{"n_layer": 13, "head_dim": 64, "d_mlp": 704, "norm": "rmsnorm", "norm_eps": 1e-05, "positions": "rope", "attn_scale": 0.136, "bias": "none", "extras": ["some layers without attention", "local attention windows", "gated attention", "value residuals", "an embedding shortcut", "skips across layers", "capped logits"], "decay_fraction": 1.0, "batch_tokens": 32768}
Each number is 500 + 25 x the weight over its row's rms, rounded and kept within 0 to 999. Layers, rows and columns count from 0. Numbers have three digits each. The size before them is the row's rms in percent of the matrix's.

# layer 3 MLP gate, 704x256, rms 0.0922, rows 225-258, columns 128-191
101:523497518472536474522462524526489540529496453467495498478468505502487509496520456518511525516497489504518503530451526476513491500489519516488511503450444507524474480535518513504560515512514496
100:498508516471552475494478559503469554520536487487467508430476495526489452498504485527483484537536491495459446497485499500493466533516535494523533501494466530491485456508516492511516490512509514
097:487492517464513531469553514485489490499494452509470455528504506514504488473502469478561483503502517468483476537528491522502529506542475545491497539454494507481492519494528550492478504539516467
101:466519485487470521466510494499525538487526496513493508500497475476458489515516516511490452493523462515474462527478502530479481432476493472509496502489511497483471518503534496514542448481491466
094:472520487513513533525491483483497520469483494503544477518508513516510476536508508510482545465529505499510516466438519532542476538483473482535501491519468467505526502500510483513425497489500493
098:467498468463484475486479479504514491465523497459500466524562510488474504522499486488534536525469471526464529532501505494483524496493519492490523506507486500531512497497486498495531507500485507
096:501503473492466449506486505464465498554509470484497493468529516515500502505479508515527498523495497485491455448490493484479521491503470477475505510471520488477507508498465479479495501513483477
100:500520545498475481486494497525526522467476444513479491527535481496520498559496516454457506499534431507512469528502493540491495529486474477537530470453488475494514495501454490488509482541510522
097:522528470495518495480495469537484457527507459499518536496479499487515493494493498521509466477515473475521543503512513516489518518469475497536529499529507516535446520515437532515487506506476518
096:492470528505487482480467492515494491517508499467475528503504495509526461473499522515527450507501467483510504488478464495477499476479464544481427513476512524529485540480481464512488452503488466
101:527508528521499469492545505548428479544508501520490517498491502541514508530527506503447508505441503510446473498532476478524503486448479495466491518502549531488521497490496535465528498507512496
101:518444551523559472536543516509466499506500507442501508524561549506476486498499466489534478496459503498506496488465435502525508523491451500468525493494512482510509528494503490456491503477491493
102:456487518470515505504496476497481501491486516515504506490479449520501504540547458535501526551502477468541489476555480520478494475496438505464530502495551524486498509514533517526489438542509515
102:468464490519493474514546482500498474501485458471527453505542516538489488505497465556499475482483506435529471479499497476527503502497502546516528476495499525519469515440530532475482498538508447
101:445532516495472515496503523553478530478500490470502500514459545520470511555545501460507504512552499494524511501496506536508528495496474474471474478475551522477494453502496502478499541528515506
095:518474480484487476495525548504462518493481567510503461508547503535516489465452489471489523486494466458477483500533467522483500500480486499503494491491472524536504485526484514484526490554529504
097:494486511542505501473505506543518452511526508499470534498529492510479520520473468498536516475488507492505491509497526447486531497437485483494476556514492516508528530519506468499473466497496518
107:496503520532502492516515518534489472522467492499510513516500495502474514496459510457493446478468471473463514492557486481488536460515503484504480515470466478509470520544461563541525512456526490
101:473504508514504452494519498511510545516505516448512509492491445512470494492485513517460487497489460459527498539527501499480512534486476454489514508471487495513504488446501485512465539490491462
099:473547483485524480525503534516518466551515513472543514489512498489511463526512538517464483509525504503506502525444473508472505525512500504486493500529470510516509455511517537509456523531497493
103:535490535472471494508517464473502501466528473510496490525510513468479504462506498449509493502508479484490534539515494531487498489509444544469424525479542494525493513544530522488491496507481467
100:539535503525479458526496480523537508548513484526492496501497531506501501484509517529492519481527464507491525506509516524528502468508534528474517508484435533442467502494488495465474494515481476
094:462462498496559518534477512506504484506454482528478494519529506496506509480509449506540472457515473509486473460505554536473520465509486500544571529485468520487499529512502520508506473456537483
099:503498553469482523537476487467490513531489471506517477502460534509503497503519516525485524469507483524491467509504495481523475459492509492490559537509506481530494523501558555466525500537468496
098:523491497522484535474484538494498479506504476479482519472484535515461498532532497495529471495558498487496454469485508494507503495431480501493507484528462544482512485538478479490465481495511510
103:470517508499489454500487498551495472487481513488461508459496477522497502532503476531504484520540485508490537462496480523514518524518542452490533470470484534514526476492513510473477476519507498
100:518488512520508512485509500485473504485510549497452507478464562509507520510509461514500500502523452462503538461511474512500512440484457516473494492468520505556488438540503549522496497486531480
103:487448478504507446491501509513479475493490494468498497483512500517493524507525483496535523514534476471471449466506498506473463511462518506495520522493481571505492458485529505514544472529484481
098:497489508519526502486494495509542476553489502520492480501511504501535487540491460469487504480493509501514508503522509495525469497525531488548526514478500503519459501487451508523540470465516478
099:490458498463528510524523525491472555516510533479506481494524490470507533453490502522491536489533492465432528486473497524520546474500460513478495499529476492570485440477479468458518522511507505
106:535528520550444516479474526531532500533518456497489520494474528507544493523474493537510531491496480504480499485518488520549482511509507503505470494503525497508473536515488469486507487473504482
100:515509493523528539546523495540489520458518505484557535500515492492468494491449490468485489472498471451483515467533519535527522447466510492487511481541500491507508459495515559511503526493505516
101:466547559470526506498491526503504510546494483517502475526456488499528448532477521492533536522493487422465495482489448490501525549486501513471522513501508514504512516517524506506459472500506525
101:487456475511489524472516532514521492485528455489492490508463486539485574502494448465542536475489466480506510508532471527508534501472512539440557533529499463484497503454504496477504499534539505
# layer 3 MLP up, 704x256, rms 0.0927, rows 225-257, columns 128-191
100:539501484525530469454523535443489502509478527513471534497502512499531474474496551533496482500493488536481444506511460539532485506520498495502455502543506505505517479465474466476504489479487502
102:493505560490473496477534508443512532513515532538486524479516498497481490488472505517508501478503470486520533529570483508516527469493500506481496500490451503515483500493537461544502501438530496
095:487516471490496434530546525450544470558519549488481546519518492497513448470522451500505475505493507499486519442535485520508505480474499532466534527499465492453505475493465507480502463490481512
098:530520494524524487498538481471515532506501474500456512520530521548469486471550561502517519515458462502540486472537500469481495517489507473497511477543527546496506491474489500488517541485500488
094:476517488509506539487504497483503569486502484505449548470463503526494517523485458478487512511482483518549527500487497523513470509509522521499499476483493503512513496477491513534456486488461466
098:481508480506534474513507488542518525512519488540584524498508489521526501536554514498501464489459481504454505514517500492474526465481524488470501505451527506479495476471471549494502481526493505
095:501504522529495531490504512524503443486458468511495496489507511510506439492532487528483543501455501483496488525441499535505516501510511554479484516489460445456467506523521489508533471490507469
099:521525497464476485472444492476513495516507476498460508505509482511516466529445541480532480490486508496528499478513473503503502465527461436498562521509477539482470515484475477496507520477504494
095:494500520508526502524433493471508523547476444526540522499456458531539468517499537531459533511490514514505541446522482453513472470510521550498481518504457547489540520489469455492475494509480534
099:480487469464497544521506505496520522527467485516558515469535515508471539533546478495492514496508517530517497506503515511535497486514468499511513487513530476533486487528510477475460476523521509
103:485519546506507500469556508519507461490480506505529468473516478481437497506494497518486524476477485480503507458523519470492523526484552521512538513462478481544453488513492491508507462502490497
103:500491466456468507502499531508498498521495522498532520538497475482523505465510527500472439552519531498499514512512492481530501480504490503475469529495533494558481473491497452489499514532519493
099:494487520511507504514504470479490507488478546497541500519496496468530520489497484503531506514511502444472481486500469450516505535518512505528493467517467521464556532489463482513574508518517477
099:444506492493501504517510490489476545489494524478478489506475468487520521489527503464531508518467500457481476499519505519498480472521502506489509499535502488473535497503531531484501492517544462
103:448539496512501513525522456517477532492513512528497478539464556457482502535513521498458519476535507499512484479479511523512488506502533490530540476478500483483501523488533501535479483502535513
099:462520454530485453520490501521553465504511482460495536480502512484488521480475494522482515486497476462510499522512506465545512418471492556514518523496480502509516466479529491505471472453472487
093:463502528506498460503489462496480472512556478525477456473437539504518495481472481499489496563519487505516506532515465477504477511519466473475474500502497484514501494515497503505493495508487538
106:498499529515444496517527525490519504533486450481506482481504517530507507509513538487497535508444498496547509523538503552511502490521471523488484499521493496487527460443487505505460510504513514
101:509473506498513510488478536513504493498490506505526527514527520492501476516524478548441549474445536538509481531512521511507467517458522539514505480512547518537510484462484464493509499472548437
097:491476490506511519484491471478492507469448488507471414460429501488499512488454506463497499477517519469477511511531529578557495485540529496487533498490478488483497540543528477510501534540492494
104:494518478507484506533483483510494522504503522504485520514521532481485512525439514488525527504504524487498492495488555498478471492502516438508474522501511523497525479511485484500481507499510504
099:457490524496477491473475516503551530534480484503508522500495470541450473520515534532518537531497518499539500491476476520500504485464493530544511482455530482479477507505445506499503507472535502
092:464456496502538517531500501529508509514488548549496506543521493519499505510472453504492532468459486527489463461548514481500510495475494555568552544478467534507515504483511510490454530507510536
101:467533508488523478515507516492512539510497520482550465493491542502436517472491506487512492493472511502478459483500521502501469498498489461527469493425496482512490485508526505488538530546510483
094:503569536484539518524500476537491503495510477489480457518496477496471478477501438499483515500486517496474475455515514531495516447495508552488491472460502478481500469470522523495478444479517486
107:510493463519488465510500467455526531480474471503526527539527510543502500496527538504482495503495528502516467483486492530523492556511476473509507480512474497482555516459470492512446502492490490
097:530489526481481509447489455522543483479506495471531528540468470499551478515523545502510482514444509494479497515538503500497478469515531532522454515489521496545472504455489514511525492553458505
102:524471456453495489502493496470473466468520524516482509480426490508523528521490540488494519526490516495494499517496523515500490499534535519460552507529498523480499455474554453524465513465500507
097:535502509489500519449506517490518488501533489519468466509460493510494519524521516500517536516500523525485520540471495482517534484539466507470483533534507470519464456502481528488488465503496568
102:508472499474516558492503475509477488509497459506508490523444521487495522502499513471501495489508501515503499486468515487498481486508514513490469496437496499493522552473490525488447518492537515
108:492510467491491509455521542478532505542510484472524515546511468494535477477494516497513490521507477468505534510505468519511499526473556546522509536490487505497483489457500460490496483536478533
095:525496500523498489508511487494454507475504440524465479486525455504530530463491516513498503521529515520532509505482510542474494516506506480496492522469497509511483459495473499512502466512525508
105:491508552490467435473535482485515509495539507499507514514499574524467475471454505495531520465498479511523478478502424483489480531480523501501468522431478516532515505482514550503496463460477500
# layer 3 MLP down (transposed), 704x256, rms 0.0894, rows 225-257, columns 128-191
099:475530517532529515484495482486492458481489488485494493507459477472518486576482475511535503536487476507530528511512490463531526538490488510458481506475492454510478463497503495546468520508511489
104:505442463480532525534508533517470460498521517469498518494516495494543522480509464538545525540523507501481474494498529487511527478505505495490529514488489550476462500465478518508468487496495485
097:498473484505474478520497475499511489505484503493472540460508479500495526539512488483457506456505483505534469457472539502535498493493537497486523497516519490488519482498448462506481460558471507
100:509489465457511473576516489475510479494505572536475521496505497468473497533478484452485479489512546505496520524510503506480544512507481535527490522532519497495509454544498485517512464486534553
092:491517471499502477517497463522506514494480465511519466554503505524505525494520501488501565471517452481501512504486492563518470505508526510546486467467460516502512502495546479512503514483494484
096:489515521515533519526494545520497514502509539446502488480483511516497470495433455505555514544498546525503466475530518542529462501514512525500494532571519502515534504522503525525478513473504508
096:487521489504470495513468509515459481503505540530536517482519497523520504476441518485509495463514486493512526518498487493499456500496469491519504493541532568538501472500513510531530496527454517
101:493512504497481520505487536481467527497503489549517542497490563489509514532503476522531468493571497514524458512462454518486525493544540483535529477539519505514475495495482538491498442523480508
094:525461520484472488460533495474504490494478517503495465483497540565537546543518531497513481513484460478470474525534489502518540509498517538477443489450491532507502512542509483510542488515503505
098:540453503480490508477471536487491466512503532489517459494507500507487492531516447526524499482486477501501519489526463510532517498508487495469501550506561515451511472514484518476519489471499499
104:509515499515461499533521507534523483511461481535534504516486510538521516532509549425494497470470518496519479454468512495521516483518521463526497531520489492508529467491506481517527495502440496
105:473515513487490522508456567495535494526487524506495484514490477480480551462499472468514482569460478521502478506504481493518496516493517475521495527497465528482477507461492453475502531514518479
099:516522511516523529481499504515505510520478437517519510452498499510479504509503467537486482492529480525440543503455493511507509512447524488481460504509506492493519466504548515488529502486513543
100:546469474526527511465506473497458514488500462479506460513549527529524485494492496488519504504498494545522545521439467469467474537492523509478496498482512481480539475506505525510529478474494487
098:510515460492537465491508454482507464470512478535511489509546514520540482465464523483499499478480567528488493522522523478499472479493517525498492516500482487504552567527529494518495476473543494
100:454543517486485474541490511513497519479493522529483472510495477458500507523447456516525540440481519478497543560510458473519497506503530528490529487500493518503478464492517492478506525487457546
096:501446514453520502491512546463482478533495505503474496475520468571538516498493475475530515510521460459525541498551465501497551502529518507554503506515506492485503519474458452520519513529506530
106:497530539498501535496489508486495531457486499451522515567513539513504537519497520505540486515529483517513485472468493543514466495480489497477480510445505484482509494491532502480548493511538509
103:519500479470479460479586470509490457491481526503503507548474510506490501514521489495529534489509507513513543513514487451513481457517530536454502505472490500506480475524507527463497539569485463
097:489484490548537495494544500553495519547515491511461522512510523516489476459516529490502513473514473449504483470550518523494535513506522508474457486476497537552508532465471503502469450483486571
105:464488525517461489497502529514499452502542482523457477502495511469503473471490480518501500527483513482481469467501504485514506491496502520513516501482469548453527504531474510533525504545474483
097:520532495492484451510511504509490523525513517548530504491496518510550509492490506501575528538478498524468480480483500520544501487528502486506530527494501495481487503494458471552493504518544468
086:483490462514476502520489546501473449539532484535493493484563503470484523489513526512511488479488551478483489502496519496465514460477485462497568511560490478487524498497499486502497501457522541
102:508498542479485492502486495495494538533519516462483520533487478527512490483454474467516482509487501517497514485466502523494487486497489460546501520497521515485512509503539535495473514481495506
093:497520500518479491449493533490556489505463467463460509482483499500461510537474549486520515507538483477486496506508500536486523485493470518510495487520454534511477465564489497504475516483528501
105:506525490485508491511495499540484518512428468522525528521510527502509496508507522488497520495502488461466444499459457487545503522482434465494436490504531518504509507473533454459513517502465499
099:478494459482512480517479498480492515533533459469495530493468530466462486512484519525495479503512505468502529532486499512491485539539478491501497547483522494487538576491514503452475467485506501
101:488530535468532523519495474474463509507464470515498496501460519521520521472523497528472499489459513508519494533450520480479497485507495485484510520491502457500456534485473495482473527513501505
098:498508470467512527522518496500517509492495540453514486473576514509442549488455508499502478535468535478522497498487491536498478481494540524487479564513452490531499486551495515489490488524477475
101:547511477490499504503498518502477475492514510490512526514536503520500528533481492509505485480490498535506511516517494537544503482496479469522547499538510480540516488511539527518505529515484523
107:472572503507459519521538455505536480474465524473531519550459512536502482490488458499463503496488509515514496494464514473491503494496494516524495479570504474492526497468527517462497486529536490
098:494502501512531474479481501513540537505473474480504507506487469531509489497520534483450496522502486494549504494508501473489514499518511507469504495490497522547520507486509528531492523461511477
103:533453483513495528521515509520548513553483472497501515523543488520497505520514490524461533517501556507510512500505498511437518514523486458542498433508492483524513525532482484498521502491511542